config = dict(
    num_hidden_layers=12,
    hidden_size=768,
    num_attention_heads=6,
    num_key_value_heads=6,
    head_dim=128,
    intermediate_size=3072,
    vocab_size=32000,
    hidden_act='tanh_gelu',
    norm='layernorm',
    norm_place='pre',
    norm_eps=1e-05,
    positions='learned',
    qk_norm=False,
    attn_scale=0.0884,
    bias='qkv',
    tie_word_embeddings=True,
    parallel_block=False,
    init='uniform',
    init_std_qkv=0.0228,
    init_std_o=0.0283,
    init_std_up=0.0327,
    init_std_down=0.0327,
    optimizer='adam_hyperball',
    learning_rate=0.00594,
    beta1=0.9,
    weight_decay=0.0,
    lr_head=0.00501,
    max_grad_norm=1.0,
    warmup_steps=212,
    schedule='wsd',
    decay_fraction=1.0,
    decay_shape='linear',
    final_lr_fraction=0.0,
    batch_tokens=[65536, 131072, 196608],
    max_seq_len=1024,
    doc_mask=False,
    train_tokens=996700000,
    max_steps=8226,
    dataset='wikipedia_en',
)
Each number is 500 + 50 x the weight over its row's rms, rounded and kept within 0 to 999. Layers, rows and columns count from 0. Numbers have three digits each. The size before them is the row's rms in percent of the matrix's.

# layer 4 MLP up, 3072x768, rms 0.0327, rows 1484-1590, columns 128-191
106:508596519467437515493455512476567446531507459474567502520465539474498498520460415610578546536441555511535494596554482549507511517523472478482527579564524536511555525472437459406511526514416553
093:476467807470540506499503442471459470613533560474553490445447556426497458481438440625437557474544532545510534521491497501523575409522440480535498431556501489525510510484538442502568582426509672
089:621551475576473522460597540465544535473553472531468489504450550467529519497509517543463465504527610580449521478515531408441395554437478415493462441466563540547498485545504518616461437526505436
089:433460501496449476491474520505494384510444492522514484545426503556465559508587491614504401486591519527515512448531494539435556539499513521427535439548632506500495608374517491488444560499447652
107:524488525504548556570416525562552454502444663471475531521463517525423518428474454516456478481442550499582532561514430531546478566480464513462491462549579475462496513496451501501516497465555516
097:543582533435431603463556504499542581546518497502511485433565508528388475579614501405517625480494501510474498489499496432456482568552468501527467526449545528534482481461552502472519543554463515
105:549455515562407520504432561490441557478445433419480533432626495485572499479535520538438601469465454515495464534463497548529506460548485476477436529462559541555548555467514514429576541486381523
098:524458515494512514482404533531475528461451466606517593543546483500440627518445403533505572478455484500523531503486431467495491476542480486439545488522550471518599466335514545492584609486526533
092:465551522384490566532540509508467594601558439638487505445486529517472539588431480465576541490594521413432571541499526440535534493500490413559535539544424556574586501401558436485510416559570557
091:463482529559488453510486508527510495542487542453515523452472458519431458490558526449429440566453586541450496486571496485445404521510471444440478528506533494570638508550554490515551480471417534
099:457554516455572497460517519554556463524455473595501593500490473525505477529585530525510551492418442514559574455509527393430481570477493458459521450633463424530585509484564411418582477491514540
098:435435496485451497383567557548550590467518494488491503442495448628407457514595535497593495512448449447549459493504475525513436595467478492453478493513499477461471635536477483565522473517462552
092:474535527474503543539526470504454519511569505586453537511588524489480499470499451581418443495501501483515567511484413440476430550491483491494473515552548439591446474458550528477455446497546560
096:445464499477540505442580537528530487468489500502429567412520493480529540461542480553503540489556514545530446550497531339447435497404516502559540449501497515565505543496408516430487491535566602
101:466433523442531494435547520530451443493433556537501443576435475490509427569498481413531426515489536509496491528559558520497504460460489395531440440578490543462574466480431531492500417490505554
104:516526497569414519537442581537481604506498550568440558485554554533560517401465518495496468496576549521500514534516481466515438488479462472542577555496517528534404568483541565589481494379473481
100:492490508482429502517565519571492494465501535532490523534623553523531570427477515505523425520485438469493561595511559497470504583462498494422505441508555366552471472374610486517461492471467531
088:551640522522532527460546550472492482536518535633493527505418431438481587447466432498491519481570398518488459503538457383524484420480459516570608512510458437605563460403633461524549507566445472
099:479510509501501547537497568593422520469550584446502517529541501522514543411432536533603519487501422443578502510538560422452526503477484600406562541543469528561442602615490502483464540540494481
103:446461528524457510515514520534465420523538503479475585433467483530497426514541514624584471465497536636515526471484538422466459526459456417526436505498496568472437579533540483459474641550473480
103:424458496510461545476483547563493521548491527484495476473506525562525438576494562536625509532519512434483550397448480531487528529452502497533496451676471513491400495536496468539494481434514528
104:477483525535527632522587568434484461569547472476498542535551475534465550605532441429512534516532542494483550524496492525398548527493458385519610578542524569519432472486506564480430418574430487
106:569464534452511501576501575504571507481421512557553592412587541439433606480448553418493444401416547460449516454526522501535513480506458496473543459459573484477476543516513470546501433492546470
097:504509536538423519472424495418549570496546463455500474612520521511526505582567405522473539456538506555498485612528487416432502435529471426454456513486407484447500375563504485447496377440504553
109:419534543523484492629417492444508438548532549567519479619553506518503505541562463548543477512555478534500442464548476382540529551451481483562481535547489500539409472545424451366472520459527547
095:435491514528469577411420498485519472520532447530563490529482519531493565507516394472518537409449571492458585623561488490403509485485470472484465489564419426593368499495497385493535508557466562
106:482520527433551540554490563502440480452449511560561506484531549507601545417495412496442562511473505427497499488512422536471575427491454454482526548426547537441459479481421487534590477521489475
094:435497487478555484502496496600528512481488515550519504564462534615468476559521480624505540484435333517471509518482468599548437538539491481456456481444560502505555462541559541404550407460541521
091:500500475490521543463563601506447521541483580543459535491553496512474474435438493473474533521465560424521554558482478474467449504577479567410525437444453528608574517522535545479438433623554393
097:430424498600457512524480625480480458512431543519553526466633469520456630570510466492543541505494495473453492446486466500471519538467496533455562575511448533649568539492529510482553392526432459
108:509458553535451561455427487533539398423537468463523526552430508529546449492461338600551559449552450530518494526536545471530487404502458464499493490469426527511490506444545438459480490415422535
105:451524528473449520459531483527506525487486560523503460542587616582372526565472431443566476541432482608547500545477492454465538544469479491426498578588671529525338459497505522469583458474545475
098:524482481478493542505498538514564543547422452533489521480436487560556496544478517422464472545485483594423528490493485538416357505513485432536550480480536491448442525473523511559476384424465448
105:447485548459520567539549439565494584550460443576504531501499531583484571438574513560452502532429469533523563502503447403366386568477469516407528472538447455513467449523515465553487485499479533
107:432522542566552511554518480663510543497467521538522561501481552512534529445509404524579596529404521555520458519506516491512488432432485460488434570502467535460457558470516525426476609524458490
098:513622536505444553538550544478457533525519531621484611505468534465449473563497416469482465447597555395467505516546489534512542471521448473458507541468476502455459502443545519580545493468539455
094:579459486473511557488489514532461453545445461511493523547443566497523557427502464517512508532481509469560554596471504475471366480556509513426546500467401520509464498491455480483530499511568500
100:470471567485471504402444498456542619437594648498526455485477526607546580472417421597479560569381486462544544567528499432472445590552453461556508585468502400514598513559475492559464516388483524
099:610518496449433515475551614522485563430441482479533507501460496426460547509462476490548493466604535429504490484615486422464536580456488459552480534522554511522586598428466559496623488417459579
096:527471523560521525510451500475554396529544578492457477592468499518648466457512454443527494534565478568509546471539450476461530490434484430478497449558514489451482472489442472533538482463468488
106:509445506653459579516591487517483505415497474621512541527385466445465435530552452550510611468546480592570542458458493411497479456515465461548459448527439490555480536462460485471586527477492461
093:491508514448556564565500508532641509471544516495535517504440486436583497549512481542645479481376395478560577517477454589507501633554475361529473580601466463511510576521524466466558442491476474
102:502600532452458528467400520537436521563463447440502563419498468561439385523447435519523513528491467537499476498487395453533485541474467404490558494582508527629455555444511425428576473518423508
108:482514511505566487528505479428464458413416435545489527523577553472506422472598502541513407507496487489574491502495490394517449512525495508553500515482572551460587528521492538490501504445542476
105:551537543505609529464485480453436465531493525489530486439509518464600451434456396566494535413532532492507535559511478507447491446395452482431556436588581501574407527519545447436568468423452501
095:475560541617523505468514505565563468492485474541494490549495528444442490558422473540510531508428462571448480455445524472482437559498481445554496452534496555510481461494523463511610540465465551
093:530592497416469510552529527509629447611500448572561470558523531498560453415535451490478573538489455421464480609441500519478470601504506440512387569545494512495478484465484525496427477541463557
092:528537558496501551444484565456566560534500546498520570406484478509501438473498431529476492464494472523546454584472451512451391455432462484407531442564543520508494482529546498503609451493352582
089:567540542495442570555524559480521498560480500512502589541559466478552538625562449516562554562531518559528563533487455525518525520478410469546385590494513484506518468525500447608548516376467483
090:447493471540457509544588569457463456520509503639466538442587462562478539543522503501506528479543546500478501503457412475516478460517497462511453453503448578442476504530431469549493530444519456
105:480482522520523536476470527533468427545589521546487521490538465574510494568461386455498515514507507462517554598551488437521535413415474426486509500546514486493562558454444488595486514558400480
104:501539649520484524555483480582518391541532597566543510600537448508539477450486522535517513466524546449433449508523497531494463577426471491434481537532499457486471503533448570403539544513515625
103:544584510507515583410516571509507428554465517568435584583617446451471504473492561543534468516486467547626545576506529540428433526433476457446552456516520522489573562453503536542469504456538504
096:429589500557492591502438555560533502556536505596513505436524504592534517527474399510481517495571571577427498484503506516525510500458505458495481600569483450506519508524448350448531472470508506
105:548476510544470477510397533488545577524515468571525574459483436413587424618559465475504433543401532546439457530449510488433412571486490481542532505562475507555564478458472490551426585528433533
090:507508510547414555547526590550533527462443431556494521550507553506450536508475520499488459499438577518453467504536520562443534446400466487448518423477464463502496566516476515593601544557541396
107:540508536592468470513408519615557521413414470512553516411567544556486397573562417535509561440491446506412462547499512467512479488557474530527520547519590600520498542524533519456499457498489471
096:433527514535496505528564528522511536394491429527489483506556493533483455527585503558559539451451513516604432480566523453439585495493501498438430558459655490625493475572499488419510532442422533
109:503447506518402517490453566491552418513507492503512572543476609543545536490493531422559468547480469591495462544455438488391438552476492480464552447541442419569501553502479510548590436459429534
107:519522527496487485475508550606606546434463534547501471527487530504533429480579469488595439494405480441458549500483460524526467480452457423512413541474483508508427465519568491449506489541485498
105:525475546489541476428445507528488477443519538460528467463490496538556475480516499582446513504460528494519488512508461446520351493519468476492495629502563568469522544544616508509546467484479552
102:452418516466472542451571628598484527553499484534507503513595556555580574403526502540499472473486488535455552490555466466423382456563489458528535501450491469480460533424496468455413464515485522
101:572447537461461485493535513524530566552458526665534460464492510526523417568509500518481567557535526457440453469509476512493567479463470532468395500399479467558456531505550446535501557557522496
086:528459591466548489471547462509498571533496499455494507390533488552460447562496522515483533481501431499482412548512454434496414526506456405444515558476487492565468519466627451385492513503486587
110:544549517533457517544541521565494551535476516518429532434522536469538545422442501457505515495467420475537571529541478573408504548537487432393527531529554527501475469607517373537500543396529468
105:525541531481514545460507514597490438612471527544521627500435504616579545558484391535559494471574488608405467582514479524524466429539461434520487471464466469481554508464610437475493425525474491
101:528620494502487533533440499554504460463453512581525487428488565423481533499531462538587454447489422508473553458499485532420471559423489471527480560453565572540549494527429454582518494520546491
111:470493533488398551555478516580568525545443483552531510590450518550427503509498453497479454461519508461486500537478555537436534503511461464575426502597444450496470522570542454490491467438531510
098:524446508564379558448475574436563528504449443543510470429539508497394588449463481520550527636498529520549516495501485475401569526495470459497413547465514581618516523581478500493548557458499507
097:506520504525482498509476532465527543517515495633501567435518466582581489552531453480500507553520492410504583468501495563515527478453458462577473452495504482538520537522522552563407581457406470
106:616542531564433491463430515602617526505489502535518478560510513499498525480532493432603462548453466553443635499472488529398409527545450441469548540572490528595443546504455460513462503486497498
092:466429534514452544467455493587478530475499552559523535496539471530480548503446502452473495496542528557489488487513541544549490477502467562481409459488535566514518498508570480578468542498476559
107:512513564575367509511472526473530445547436447515514485524624490535504577539526522462534540478548523604524461536476420361535488487518449541462477543487494434405458480505469553524498510452487522
094:547583491483539587528608525489408459478463513474527480383480513469478505499566465520496438532566603603482505521529523570451527433463488415521498562539538544425532494401527415524484559515496523
098:470496566546528504480476491549556571544492425589518507463530521513405570501584530491580472508484458603545534430503407375510574556476469484440429515521533514486449493507586482475571557478477579
091:611533506509467555433541559437511528531465468481514541511501644453556475474534519473504495376578537478425560531500474487488540484531472520460409380483418467380601515451504485483396572606566516
103:450537599520462483441403490540559516467384442489503606440511504629542521498535464443510491569634468509551514486541533464491478526480464544444401521520520559510467521428576489461482481543547509
103:448619506538461549429467485501507624460525462568490507529461554600492541516499511485510486561614452482507572514458457473499451513493501485473543483514501518449548500466546474509399538358449522
097:463578551465490482501454486481502468569515539504433474552459550574546501525547412562524507494442544519582450572483496483463456450422465518512562490591608468564477503473485454529556563502542525
107:443478500550582526542463616554494570472483477517518573496577548482467606522469488466500522576516569561545504481524485454500424481542509504540567606468512504553460506437483499457383502527346532
100:502670513456458540422482506536553541415542444526528552446494538535584450465503493548517492517463513455496585454568482562486477442518490502500549515498435511498418611487472468575536458469507520
110:465391550485557562434478510577534501477511607503551557539465502481548555441518524523543578470559510480490544552537514462596569596485454424491457416578436397487549497493479480426515583483530532
094:429509487466541532491430540462490421481489417512498576447479510483519565515499357411477517559543490522540523507523425502377463540410519442472538532489443517580447568473501447520511477484470535
098:483528534509437522496525476684492500517467486499539532447414519498522535491420528532485493555455602502454442518479500441534450507505490435455478572557474540492466520387515518540537504489488506
097:508451519467517546590528484461479374483405547416495488484471417457610542477422472600529434496574522500488464483561473485472523513473468508520541527450479503498480628496495505550547494508543568
077:532503522490531495559469533468468569535469523550511558373531521466493454488479484496512417418505496506600576508496526528614566533392491554552509501504473485467542458532480453506551490455512591
093:442494532438538497478440512499431489435457601479511484441561533524531491457533527574521578474442552570485578543532505484468430491456476509509544578643556559375487468419542465491618434467513515
104:461452561491569504534457498493552508516473557515519531635429462519509524485489452531482605518531499584475579550477527568547491516465468531468461563465655538545493515472490498446540479491562518
103:551498512514457586453554685560548462502450525551552527434415534531446591424639416489495489538509503460523527506559482559538437515538467442399461555605513494490594559442544451553508363421512522
104:493440555591430523575324510475471450441410588518472542518483548561508551542585531499514488526497486492525536583427470539487500504525476451473476521523474354508536438474468494429458461505473518
100:530499530566513532452456558496469503495535429601465507480459642454567532450416522509503565474517437508461536625527523416462491521412474482487496562544541523495449539561458445499495530482525539
105:493613555494448549508394509467551424502466552449577431447632446540592500538513509468529500563602462531456496523501522598504551476444456484557501533476522516576472398478546426479445416500505530
107:520455522490505571492489552464453458440525488504513584563461546575448441550454526517613608538526567440452480503537485487483476546475457457512541538553495523446412462500460520524462468494501493
104:538490520517519544471474532500460499567512478530494478527628495556569492543467466471537495588490437484560594542548461423506546507423470492447554571538430577439538527441608468470508469508456542
104:426484523453512476488451495485560505558471530547532474481572519550602488501472464397541549579542405433502571479428494382530412535450488468477534482520497528518491528452550505544514439564353519
109:491478509532516519580610532485520499619527580509487529544426525479568438557461469560520539492517431476608452538526418461524483429504470576566533545465507455479507597470538515545417516437505497
087:433477544507486496471495555515495439546520501550507537534518495542484474444535497519545578453527446490554591518474394485515460437557463441485495548423473422531475529468499491526418480545447512
093:533545495594508494593527629559575485538441613455468529527528439497527616548536484561456567598478398523553528509503491531562529453497479529523500469446512479457552536510507465516501417519482435
089:555487502509547506602475493438434392477464560509576516540486522449587512538542514510506593522491453550484459614557465476499505556545504498484553539535543416502426459432470407507453476496492574
102:493488512538541556429508492518477511475504612456479544449409559493554443465479522488470415575555587437532473501535447603450513453521475452479386492530498441485502541559489523524602501507397536
101:554499566521565586487390494469575513395427455559515600438573535476574550558500494500550541475510519481494480482500432500499551505459462450567490562461431536490466457503535519444530544417432512
104:513455515483484581472443562406568586597519462578461551518501620494506614527386474544441460478590506567452455508448343489395389480455475434525589451546443459549559470559554576475522443558504594
086:448445490540495514517480570584557421467476481472553490484523520491447490434581507451506466511549476582469472400540521524399492543437508451477427496500415493543524571542425529504479440526466497
094:473479463454513484496499601511460553435520513518498486547493488559510518514478465537501573472538481438586436579483491545491535528411509438536570600472530462590537640551516499421497489411446519
101:413529514582491512502479516558517462466447478598507437489587537538514506459583380444488599453570447465503501548550474522539545470521497460479561510554522464513550494421472453464471449500456547
106:470439561422507527426563496535486539516471570629469498632437473558585448454637572566522444543372545472506578431460514541478563498441447450412539497564621493537484518490644485508483541503557474
109:519468552497488462587482471524518482538486477558540560526518516523513417516502533518495487522479529469504500615495395455519463538524474562487544616538507529552513469564529457520429567537526571
# layer 4 MLP down (transposed), 3072x768, rms 0.0327, rows 1484-1590, columns 128-191
102:498549466493407454522552515493515492587586498522513439531452543460391559494496518490544525514551571528508518619515506552486517569544476497494560511624383530490608508485523497471579545413533518
098:533478420528449498471397559539538531461497549588494557526528549538513461487523513556569482514535403569466596476499437541468417587530551527505508504538473553539495424563453637479485431580424439
078:532520414471567524503500462466440501450536464620528604507552494560393465448476494504504614456533375579451583497457473502487512488446504453483525413590474570442473439529550414431506488474607500
083:445467503461499489625536508536508533444493492536493462398492498492462497559414541489443469472495516472541430456465507513483506432483468413390594506551427507477501471524485489580536445484490567
106:512544546411489520604462445565481609502479471480522636460426507507534456529515417484499517548540480446486533466520492441528556474412480546527506515522480408496460490416468463550562463564519489
097:449464478487548420514524458488449565540485424515477484568517510674464522518529474450524470668499490463374543500478461533485507440491489555520513475438513569509509403451508513483435449514590489
108:555524476454485491530481461416515510520533497470469439438498526507510461366554517472497494477447522379523427515518471474586526487473418485459535592510528541474401490445507548544552464438414558
099:560526497468399462405470546512563525514515499540511601498560486539393506469512483510455524486534553463415490566467544478543539453444450426468389504483518506488512509488440519525519538449475450
092:512434477538500489481453604438463440451489508364495524386508593504546482368552538536541549524466535455503439440471488511526611441494457375434475408499582490474471523498550518571521481537452461
090:543461466499436420389539514474470518422497483427511471478503516505490405439527531579441528499568496475380454622491419520463523544569474552481490460607525465448472574569425515460528468513548528
100:428529482508542445582516522540483492471411448599525486547403388450527536461531485510518507483507436460490504536526470410458457558541441551577521552482510471504489546501464449506432596448472503
090:494359432446567463537434504541530467449615547437499477504514560469435470477562471539508562434574531541480543496424511562479546390538501579454468490531461585507516506537520565508442433514491468
112:465463704474561572539392409444574498574556586463483529380507535512502506491525497556468521467542505503499440494613368451409526482461591450491457454485492548582453502457488446511485461517529525
091:606481477515461438479474411512371449498435583503527501495448557480531495457461395462559459447524584462561528535508480539471503555595488524443492493490534476512532500517552489598500573516534492
106:570520546568470491617444446555562576519474543510506576546456508562520439518508526458518516522571463541551543496518483461480580434481446478468428482514428523496608500479468537488538412516515466
103:543533514477506519461521584577497507502501458473494511522536519508503427521471458445532488513559423451543488524491537514559412568514483479525549545505537472480475447524474465507496447462374485
099:531480469493520453516562536523453486488447474557502551499494463507516488415486465577411502486488525542534560506508508537530478559550494486463456491555492419497466621472539406529477534581619569
085:502560488550516534515505423507624518495518499508496426490543463474542465520499524568436497628480524409404463507514631455486488463521488411504602523420556484463462488450441516373483441502585597
105:572514450542405449492504493503401537478514452436503435563419530575530461434634572516494511471438552498538420446494464433539494495489470604439562437445560522410560527480443545628577520477424461
098:466465463452468452572546357560569498526521497489475553556511484498417560420465569540488498534484492532607475458495515445488440425500489480483504483453481456440443478572555379508470500536436521
107:594527484510493494484621563531503538526505409500522546420431479511488545541492509420506428359462424496443474410503436544504482561522435541506513475473533554575465454443444510386453544506480528
107:528448526519497516436506410462528555547590492491493604547419452595619520558435520453512495487519487548533552436507420549500498435495459452483512477506432557466597500462426510434502488521461510
109:540421511458575529563550516423531485492561449476475547481438499452469558487468415480522457439410366475504491501507509478466565484474434550469599482553488479378553492460505465492524465518525546
095:444401499520558458515416437447514401507559455457500506471556502492551448502473505494555473505476505451568467505495583539481559473548433599426439471510533523548503482514522439507455546509500513
115:465523472395457571620508478528497417468547564537507512601438469493454505543580502483587526464535480528585561551465475442513460581590484494467562546439486546536541555545478516465500508456609468
096:507438379464479504529514555505508513524579486563494535417605440423448548499555506504463464519475539408502493348526481470589574476497508513528318425512573516369612514416511526547539545558480484
109:530483514525506468568465561494430471448466430562515573608471525504480516410504533529532473477489466536450437409511446567445489413500482406568541507536496526458458400498532501481520558485398431
093:463529453467464548463423511449508476464516567554514436508522545494474387523411462469489449538486550492451522515469618461501531465567505546447521561537495563448486421434436463553488355582420429
082:582600540587506512500538483569512482471464545423512414487450521477404470442443452501567534480595618451544427492516564517521566467501479481552449571521580478467523524532547506587601498509472509
094:547604467524492547491477440415488510485489478544529432441501579419525477482462417447574447492506572473478421563546467432552554504379437519451461470454479453483469429509480542537527541453552521
106:391559432537446445485440534552613394521509478506530555480521525555496424545473443531563554517486414483460436539504530553513480506533466463481425537400504561475586508500424543486435473490432393
106:445473441444482552512581578536558375521521490536504461442474510539520457440544579524523515464485509505570472531446557559492516542590501507469569509445516439518523440545419570513506493567685435
087:552515559564484481516508539530490499533459576517524610501490491509471526506594534477533505459601443524510426506481483487485491451520463467395497551487527462502481448464557482504467547533475459
117:560508518438483540509559553491432582590484450505484487484435522518438512494513472468412511596426510473528517464535453495479508504483388536437455495449471407413517420482477555545419616558529469
103:524599585580439517509557480502445502529503595470500554424512550460470481525488436480464524587565468534524420567543448520582537503427472511512435455521474504474520497469508503450538586510493600
095:538463518538461488502627518394587421426515432583508462622447535552490520519557590502512512521392468468504586538506501500497483486474511514458417474416518461512622500534506378536533424491451476
094:455461411584474422500485526468415567477551505555521462506552533539557490502457562546514468485401437538514547539497504619534509485439481476451478501518507576514395402506508524514420491533454509
100:529451568496532468396477450539468509521472457486481453504510500433544556544462546426479487492521500538525515387512589439413483408458504401465535511526504386501435422497531504506568524493498548
097:447518416463553500466571570509478540489532413465518541515514463481463522474430561516440565473549416524585506555477540395532486577382477483515444513487448496455511504493489471482538545542493504
097:552456510481522481536551492430590620524505426471494484449493485465428495473490369474617586455390535467450472415504523546549514549584474489528488479534465511473491597544376536502518539444417473
107:493555516497463487480490485470539628506570436452502509510376443447468591478547461502533548494442473487560492396532559512493524484460459479421460431463414512490444537540495509436531541542572431
084:461506510571536427612507478487474521498547521559524512502511527530498541522482491527525445653472446495473539514530475537521544533503500505531497566605486486482516460501483457571531545599410525
107:482555566546379533501556509468592460572600553482507525489526453527524476484519509524491518484460510529499533430484483491535495571593489556548450583515442548558585468441613471589437577537473528
105:491499412458436445557524454478487462486523568422494503503501490537551533531620484555409577528524526487398412482486540562497431383483453518513411521438503539493536460594496486453493500448453462
104:518512506527482565625443468548409497532502458453511453534490429470445539507493402521538522527587499557476482532496621492478540517482459488538559491525580580459537456481485431468456499546450496
097:545519505456411440394553454543437519515461526491480445443517474506499475446484437445512475481571578469468538483483473456532527491574466495486491555465519558429471477542463569511543561499525466
093:585476538522450577524384498353471460582505567435486565523442532429497523569498512493554425462495511448536503590488495428597535509547465563514450517489527456506514550569445549537564546518470441
104:467501547492525527501424470503510590484528481531534526496488558519503452512563530501480494557546504571544537488316458484476436450476235512510498529556460452480499489510600444451605430499466358
111:448534480497547555468507374521496495458547507511553535425439513429512537557547545440504522463518566467503584536596428442450381475512557437495418470508548502611450415452514469523508417412456536
084:524587535388374444616442498497455558410537459487501442502429471502473368460521463471524491498511523474489564431491445472531497576488416436497495459475582525556489555586507495571517516526545554
110:504479470516556576472484430414630502551465584406485503474394482564427449511522511557508482509454517493499520483486526476503520516554463465516498516583489467475592490486434461480519544463484411
101:468502529480491521447432430460426463496536476515502506488503484460541472539535568487445523583560468552348457456505494621559442497470522477498468541634465562528505497476460581504546540553518578
104:487505467484510477449463538527583496617438508540499465489536407473478521417491509410547404587511446539470559608538594470447479515488451431460399536605466465530586453437441549509553508569459474
091:535664563450540472441420451494498452532542519469516390471490456556476534468498542490459455423571536451544494473476506501429474479497469477416427474547566543588453505546491375511458441405516595
107:506467533475447539469517564529603470439495488478510612637500604523473449531414609535455530514467485504464428586507397547466487415544459534421480602585534544534485525478427499505423515412509453
082:529484573549545478527462517482425526449530489560506483516478540342509527435535498538441528428501533490455497528515592529511433575533450561488441537490460465511538522582502554424471525504533519
105:564384551537577492475446378506533482419463505442491519498495373504601438513489442521368514573461492475561528512485525482445566537516527474468458454449439591538468538449504544499528564508532573
093:455528479485468483564452458521484458563505491414513514475344569541566498649572459413482535454467435523546567492466530425528461448534508524536488433578545461486511533548477444513535553454507422
116:572485425461531513446478472512462484577518539574487397539442645530495507491481558497490530461530451574551542458475529568528529589528473461506502391503466428496496407508506486535644395500439453
110:512482488539465494486548521410456489443520438459495491603490494593557510539555542626560533406508515490424533549519496418421393497464464502543451466499489524480447615421435543479456573461496452
117:462498503517563578489535534495434494423495532471506469433468542431524474485473472571486488427532520494524446523533517554543520495615445593409436584523543512493497510467591458602517518461444572
097:559599492455456419593585563487492471434549591531528512500504579398475599416587659575519462448547529460377471545545488444430505521435453556594463582592511466496520548485475462439424487589588555
099:526484501462523489513520518516580557546454519460475472545471563557477551468433478488479586538483450475578554485453498566473484599491559544541485511464444497414558443479498454536455464524486454
081:538515498481483498518544494461532525465431527395497503542470562486489530473507527579511512425539475474468571444478425468515528481542535524450490430516571483436508436559497556513414474473561556
118:537523507468589397493446565444495465494483487533506554499403541592457566497486423407444428388545467442547486558505464456496474474568470456535464401460591459499503509499454464415532481512473597
103:541538517489481583504519510575538514483453592438498414540556606511549511490463600548593447441541531421590497519495455475591469513531454422571580489530480536495510516549503520560427459517388531
098:477522459400484441559543498484525444487442481470529514463520497501575564438467611511500482458543520496480547445510462477529548546484449507488490573496544525530451582599468457546528559515557485
129:487557549442523471488535523430532511457541483401516433516496510453451443525518519437568440474464548434551599493491565532391465472576447467563478622552545500605456473462527594531440480537465453
094:548522477490447539451478541569519407526447527457475462443417495406482586535632477545505475464590509411454528463538469378530516575528435582492541521462497444313551428577484521513554594516496537
092:460490539372455577488605448490584575378528479524527554519467559479502449520462614521529477548445504568425623510505456499504544505450452481490351479478501588471413552443544431462444547329466488
110:600552473502469449375530529578482495528535511438523467413425388450495515476553545470533524445527492483439579528474549592522546590490466558520472446486549484437455489511441520543498466568612458
083:465485514488493518509522426432522492498467442402495562551361459484494515524480607501579506469456528532518518491480476539513425519422523500418569510492462408493534490538604484394505518405510487
118:511471501550521478562570483455421450495528534411521478522458416489476592591502468541586514527480493490520536543522518463461523434500435476415510480542590569465493469522501573589432543495499476
086:453468553519551494469456504562483465456466610537501497574474514535444530476508479450600459506509470434499524503533599507430454474544441451573508403550467610463419535451549598517443498527409490
093:522507473522562494531505471581508460545546490529509482454452498515476469514517512530448439538551537473517510454463510506425551536478476580508471512485439600480553464515462563452564494558581553
094:409524483497491472485486497523570494529403483527477516491530372515460468443546451526431544608466533480480399501499503529537465451464519500503543498500529471553439504543530489464592478431429551
103:418501506560526510507374480542502561491492584508501627468520558453507569479542539501503440516529535471466475523499574488489535545495498535525518496589523510453394548459486574432530533485449473
102:520463452469665457526457579503405510579516560418523493528548461455550468516508479549488449464455467602448511489499524486425446537491474367414451454522554514422638555544516506554569487463575588
099:411550486469525510545482419512475528529538498426508512561440434418551472522498490454514502426499499611497430451482453472451516484498492498503576496516504392461551423493589432425557484457410494
114:597444470509504538494485501483509516501470543541528558464611395458398569504471473527553469517579461466572587512524472465539480496557453434513475561565457516538488382499371491470420532550479570
092:519590448488477565535454517570513583529568543510502518483470536407566502489502477555438480570512458539525542540504590416526524446557453467514503452444464588514447525482508576423510484492471426
114:508530482483441501490501482500533533509627560591508434481498457556501475525538494573488441504546498586560452467515542514578549483441462526475440509523538547530544518550564409551541520445425530
095:576494488525545478502496491544524480510569577443516493464438495418498476439433540428405477500573557407606490611494502473526529488589442518515557446512502526421499477449510456521522509491472516
095:512619536552515623502481477488540523482516437428511482544391503488450397509567565550465485473542460463475436437501457509536602501555410543492502511577549446522523529529502456503473473561510434
088:591560523524495477531459548508507526480529545430503452408501521563456480440569490521562447522519577551438549505460505502524412483456468513475563519494460512554548524467536598404513513649456488
083:529499508509507525461497479495462527463464541483484543552501576521484510524489495461506438540484396501454464522472448355467427454484526475505488551552549530493481440495439470560529426446468522
095:499487522559413550535470397413538476430479510572486438521484504535497474478540559553571551514451443539475513510487490514475484479550449472458528482521564507478489513484530594500470531565589534
102:461633505554483505456394493420542556518527452462499600532566476524517497467496391479471464424527529575509489459514583557469473510487532471464462495443613492461442464490403503442406483473575545
114:552509420485555505502456550490439539509534479388490485541474425498644524564520528523413478533468467535446529477542539450374455477450494536498454406442492546525506456473509473504454610552467479
098:475494472474520458417470608458533519446578576514520504408538492479459571529489528503446480528457471495500514416518468565478540512392515517559545525436506388475480540503495410503519522542434470
099:450502482454505521415510503444576481416486410452491460371592555409501544476583479409527484508490530541559480575513398502484476514439448569530462495566593500454509488540495498565518532523445544
111:528502512445481519668505506430525461555544516400486560456490423545543459392443598489435432520480527449400435492477446591495569400472421477574521452419512461618609499514518424543453472458439567
104:537527582492490487431444599535509538496495462344516557535507559555442518454453503522471482473507402518454500533463489555519524457486495487537463456482482456564501578482509532470490510492445521
105:502391422541485519552450540457490492513561480494506402562421571478552512487409494462564489498437537537366447493530484487506539585545431478487509552513426577446410535504587487509535457449495574
105:528549551415509581579555467484468437469451543418511462476565487569455482526489479387484454496525559482427541474501536478460484527451448503445472576524569513608477440569532495485537448526473524
116:469560544526496549548439474438450539540477624510492532507484526536580471498450491486474471506472474494523484454483500527449474416523456427549537529475524470531550521472515501543514582376554553
105:428461530491588606485528578517518539481577552499517518453496454495461468461544431497479567596492527468573553524487393485402520519484460398438489576461472509525503588409549466458550463422415519
091:471648448529370551620447513400607523528500466493483528442573454487458574424453512605492502647563442525524596484467500519381531481457541576507534473531545418409477560465446519497487559505470502
101:507519509559503586559417568442419487525536518468484473506531590442547494548487455454553495512453510514500454539632435469484457574484648493393512516504589490499454559423522386549490472460478576
096:514513419500562481542432510475594448568515485533523409504546518493465455495540522531514444548512485520482534507492450547492491529567436520536348559573540480439489475558416509535501485560439482
096:540476490473498495494507466498472562453408499493495522524515469539518393453529610484527511501524538504426528530534545526494563518582489467606489480421523443508461534472524516508430500426567543
100:459470431601564539433572507455473575575559453501520483509489439508483538441470592494447483519460539462449484474523455522514468382562493535524549424436492445517437483581450539541431509486542496
085:587539465483524432493498444427414508634539463483528524452493499476517501550481478593457539449484460478463502501520486525490530515505544490429499371517537459468486438475434509500515459555612546
092:571455427439465509465487505419466528439525412491496504556516467386403509466530436625511543449573433486438521517492583489503484499543416573554609484490497486452493471431503499531550401516506469
107:586511454457525490471497544536568468429531497476500465499540464482457507437535462497503510471524479431499449517456545506447525510545452517471392456550491605513491576485450520480503570494582444
101:518470497441476529507543465483539539459450480568527435476491502557583488594499585447445491523480533440540504443485525503597469506562471515537513502472579471536464425534505445539449499465592512
104:505507671551498561485472236530502534481514497468538532520473523500480489460536487491466538540452472431481527549702415543488464532496853526462510524500526522536482520445540480474466550542478577